{
  "n_layer": 13,
  "d_model": 160,
  "n_head": 5,
  "n_kv_head": 5,
  "head_dim": 32,
  "d_mlp": 512,
  "vocab_size": 1024,
  "activation": "swiglu",
  "norm": "rmsnorm",
  "norm_place": "pre",
  "norm_eps": 1e-06,
  "positions": "rope",
  "rope_base": 10000.0,
  "rope_fraction": 0.25,
  "qk_norm": false,
  "attn_scale": 0.177,
  "bias": "qkv",
  "tie_embeddings": false,
  "parallel_block": false,
  "init": "normal",
  "init_std_qkv": 0.0531,
  "init_std_o": 0.0,
  "init_std_up": 0.0531,
  "init_std_down": 0.0,
  "optimizer": "cautious_adamw",
  "lr": 0.0021,
  "lr_mult_qkv": 0.5,
  "lr_mult_up": 0.788,
  "beta1": 0.95,
  "beta2": 0.98,
  "lr_head": 0.00501,
  "grad_clip": 0.5,
  "warmup_steps": 251,
  "schedule": "wsd",
  "decay_fraction": 1.0,
  "decay_shape": "linear",
  "final_lr_fraction": 0.0,
  "batch_tokens": 16384,
  "seq_len": 1024,
  "doc_mask": true,
  "train_tokens": 96250000,
  "steps": 5875,
  "dataset": "wikipedia_en"
}
Each number is 200 + 40 x the weight over its row's rms, rounded and kept within 0 to 999. Layers, rows and columns count from 0. The size before them is the row's rms in percent of the matrix's.

# layer 2 MLP gate, 512x160, rms 0.0753, rows 494-496, columns 0-159
100,302,126,203,194,209,248,172,241,191,188,233,167,212,206,258,233,236,187,235,184,120,210,166,222,223,143,244,119,181,219,214,190,227,170,202,194,207,207,176,240,118,246,165,174,225,235,207,203,202,247,107,193,181,268,179,128,227,141,144,217,215,206,208,115,231,223,252,190,175,172,247,78,236,165,253,301,179,214,245,232,259,165,203,181,236,158,168,202,162,273,149,245,182,137,155,238,247,181,183,155,158,195,208,244,239,226,202,167,143,194,247,186,187,202,220,201,234,220,194,238,228,170,239,179,208,242,193,216,82,172,175,182,213,246,179,230,217,146,162,173,239,199,207,180,226,182,188,283,159,175,222,255,190,133,167,195,185,219,152,136
098,152,197,187,207,244,207,212,179,262,145,132,254,213,132,190,264,99,166,250,197,173,181,222,219,158,158,217,173,235,199,137,137,201,244,214,150,168,224,117,214,225,170,229,271,237,140,271,212,210,199,167,194,221,246,240,260,195,135,195,204,216,105,208,186,181,211,268,235,175,139,186,124,236,179,238,223,171,256,241,141,249,183,196,141,152,208,180,229,156,246,191,206,222,213,132,149,218,223,178,150,213,213,182,261,281,225,130,173,208,199,166,174,218,125,172,223,176,143,175,242,246,194,134,165,217,252,169,216,187,130,164,147,194,148,249,200,249,168,223,140,221,213,155,165,181,162,240,225,192,259,240,225,212,225,172,225,134,234,167,222
089,168,191,236,179,182,232,227,204,190,316,265,110,221,239,205,248,195,184,174,107,190,218,226,235,222,162,129,169,192,164,174,223,244,170,194,250,165,263,200,194,138,203,78,278,314,233,168,144,280,159,187,230,210,221,192,125,120,184,247,216,240,136,146,197,215,217,160,147,201,224,189,243,264,219,208,204,235,227,189,185,219,231,197,193,253,172,149,204,206,196,208,132,231,261,191,173,225,166,237,219,223,283,181,202,223,220,186,207,165,254,209,251,139,166,204,180,194,194,171,260,211,147,247,267,215,219,170,184,166,165,157,240,221,110,208,245,156,133,190,233,216,218,171,150,224,193,212,167,227,186,145,179,202,215,192,215,171,221,143,196
# layer 2 MLP up, 512x160, rms 0.0702, rows 494-496, columns 0-159
099,211,223,273,276,189,223,129,215,185,157,263,235,195,144,184,275,126,153,208,204,150,172,182,212,239,181,273,155,201,192,154,244,190,264,140,211,265,199,177,197,199,193,158,140,240,188,160,263,198,171,246,226,133,183,241,129,153,165,229,203,200,234,206,154,280,209,224,195,164,212,252,190,217,161,288,213,94,207,164,188,183,187,180,170,276,184,208,261,162,210,200,178,224,156,147,172,214,198,184,176,138,220,315,163,228,211,186,206,169,216,228,303,210,172,218,176,222,180,275,170,200,135,258,205,160,162,230,200,181,184,180,232,236,206,188,222,206,162,192,196,262,223,187,201,240,176,163,218,149,163,98,215,181,150,184,207,253,153,138,175
090,201,238,149,214,213,295,165,161,199,196,207,194,188,131,225,185,158,239,292,151,127,207,248,244,231,181,194,213,217,203,273,186,180,187,232,229,188,162,201,191,164,145,232,133,170,250,220,211,134,193,154,228,225,184,168,219,147,198,237,248,167,185,228,236,222,230,232,213,230,197,223,181,143,165,138,218,107,184,243,211,214,223,276,205,250,226,202,251,124,158,219,200,229,257,208,175,203,184,239,212,159,219,192,87,197,211,229,136,190,232,181,230,137,196,199,211,294,248,198,227,164,218,193,148,162,236,258,198,158,164,182,186,201,252,225,216,127,212,150,135,226,140,200,181,99,245,135,230,211,227,295,177,245,257,208,205,286,216,234,194
090,174,228,233,168,193,228,188,156,224,242,289,236,239,220,191,228,171,130,213,206,143,200,174,169,211,154,200,172,251,208,175,201,300,250,206,229,213,124,184,187,163,220,172,253,243,259,149,253,216,188,175,194,212,189,188,168,157,211,202,166,356,104,198,207,137,166,241,215,118,213,149,199,215,196,231,208,209,175,120,238,231,286,174,152,225,204,242,222,138,229,221,226,243,233,187,193,240,169,227,209,216,268,241,183,218,186,204,194,187,225,163,189,153,145,202,217,158,203,152,278,254,153,222,168,199,220,86,223,167,202,129,212,243,165,158,210,149,215,126,185,198,227,124,152,197,210,205,227,268,128,171,178,239,223,195,229,183,201,204,211
# layer 2 MLP down (transposed), 512x160, rms 0.0729, rows 494-496, columns 0-159
100,247,276,274,206,250,117,127,259,265,218,207,250,195,187,255,220,172,179,216,152,235,205,182,183,218,224,212,248,212,235,113,182,232,193,160,154,216,141,177,176,254,160,187,243,173,200,147,264,227,174,227,262,229,262,146,197,211,218,204,199,235,238,158,254,171,242,225,181,137,274,163,156,131,232,257,211,113,239,252,195,165,147,173,218,196,205,228,232,176,190,257,189,183,180,207,231,202,186,197,160,129,259,153,165,251,166,210,268,211,217,173,222,181,96,169,200,251,240,229,226,180,207,218,126,189,215,143,231,184,99,206,205,187,224,205,164,177,222,158,183,195,232,217,240,193,178,228,191,119,226,177,228,121,176,119,151,235,172,207,228
097,140,181,141,213,176,202,145,189,168,187,214,209,222,208,183,227,140,233,145,175,163,232,234,214,191,216,204,165,198,166,159,226,154,157,254,192,151,206,187,201,142,219,174,241,147,280,173,141,200,235,165,264,290,151,265,213,189,180,172,212,193,178,188,224,147,155,193,130,255,223,235,240,203,203,158,206,219,102,214,185,210,197,235,248,273,180,254,189,201,161,203,293,204,224,181,210,215,119,234,249,220,250,226,189,281,187,200,161,213,201,215,181,183,273,237,201,241,230,115,188,209,123,293,209,151,208,259,229,174,171,184,281,80,220,219,228,182,176,185,182,257,209,182,127,143,250,144,176,161,231,255,177,187,208,201,191,268,182,208,247
083,191,205,220,229,183,201,147,215,165,155,251,243,284,142,206,197,186,216,121,199,196,266,220,171,191,203,134,242,217,142,182,223,264,210,172,261,252,172,229,182,257,251,153,139,121,270,157,191,220,242,197,159,204,199,136,202,281,211,200,209,266,167,170,190,130,206,263,208,211,211,104,98,226,185,237,291,209,136,184,245,196,261,244,238,156,150,192,245,212,192,194,163,259,203,210,233,227,216,217,173,172,218,154,151,256,190,188,216,173,211,191,210,205,197,219,135,213,149,148,200,186,254,153,256,164,204,195,172,212,227,149,169,294,167,248,201,153,185,214,163,204,234,155,184,145,209,200,211,261,171,198,250,156,194,233,232,106,218,188,269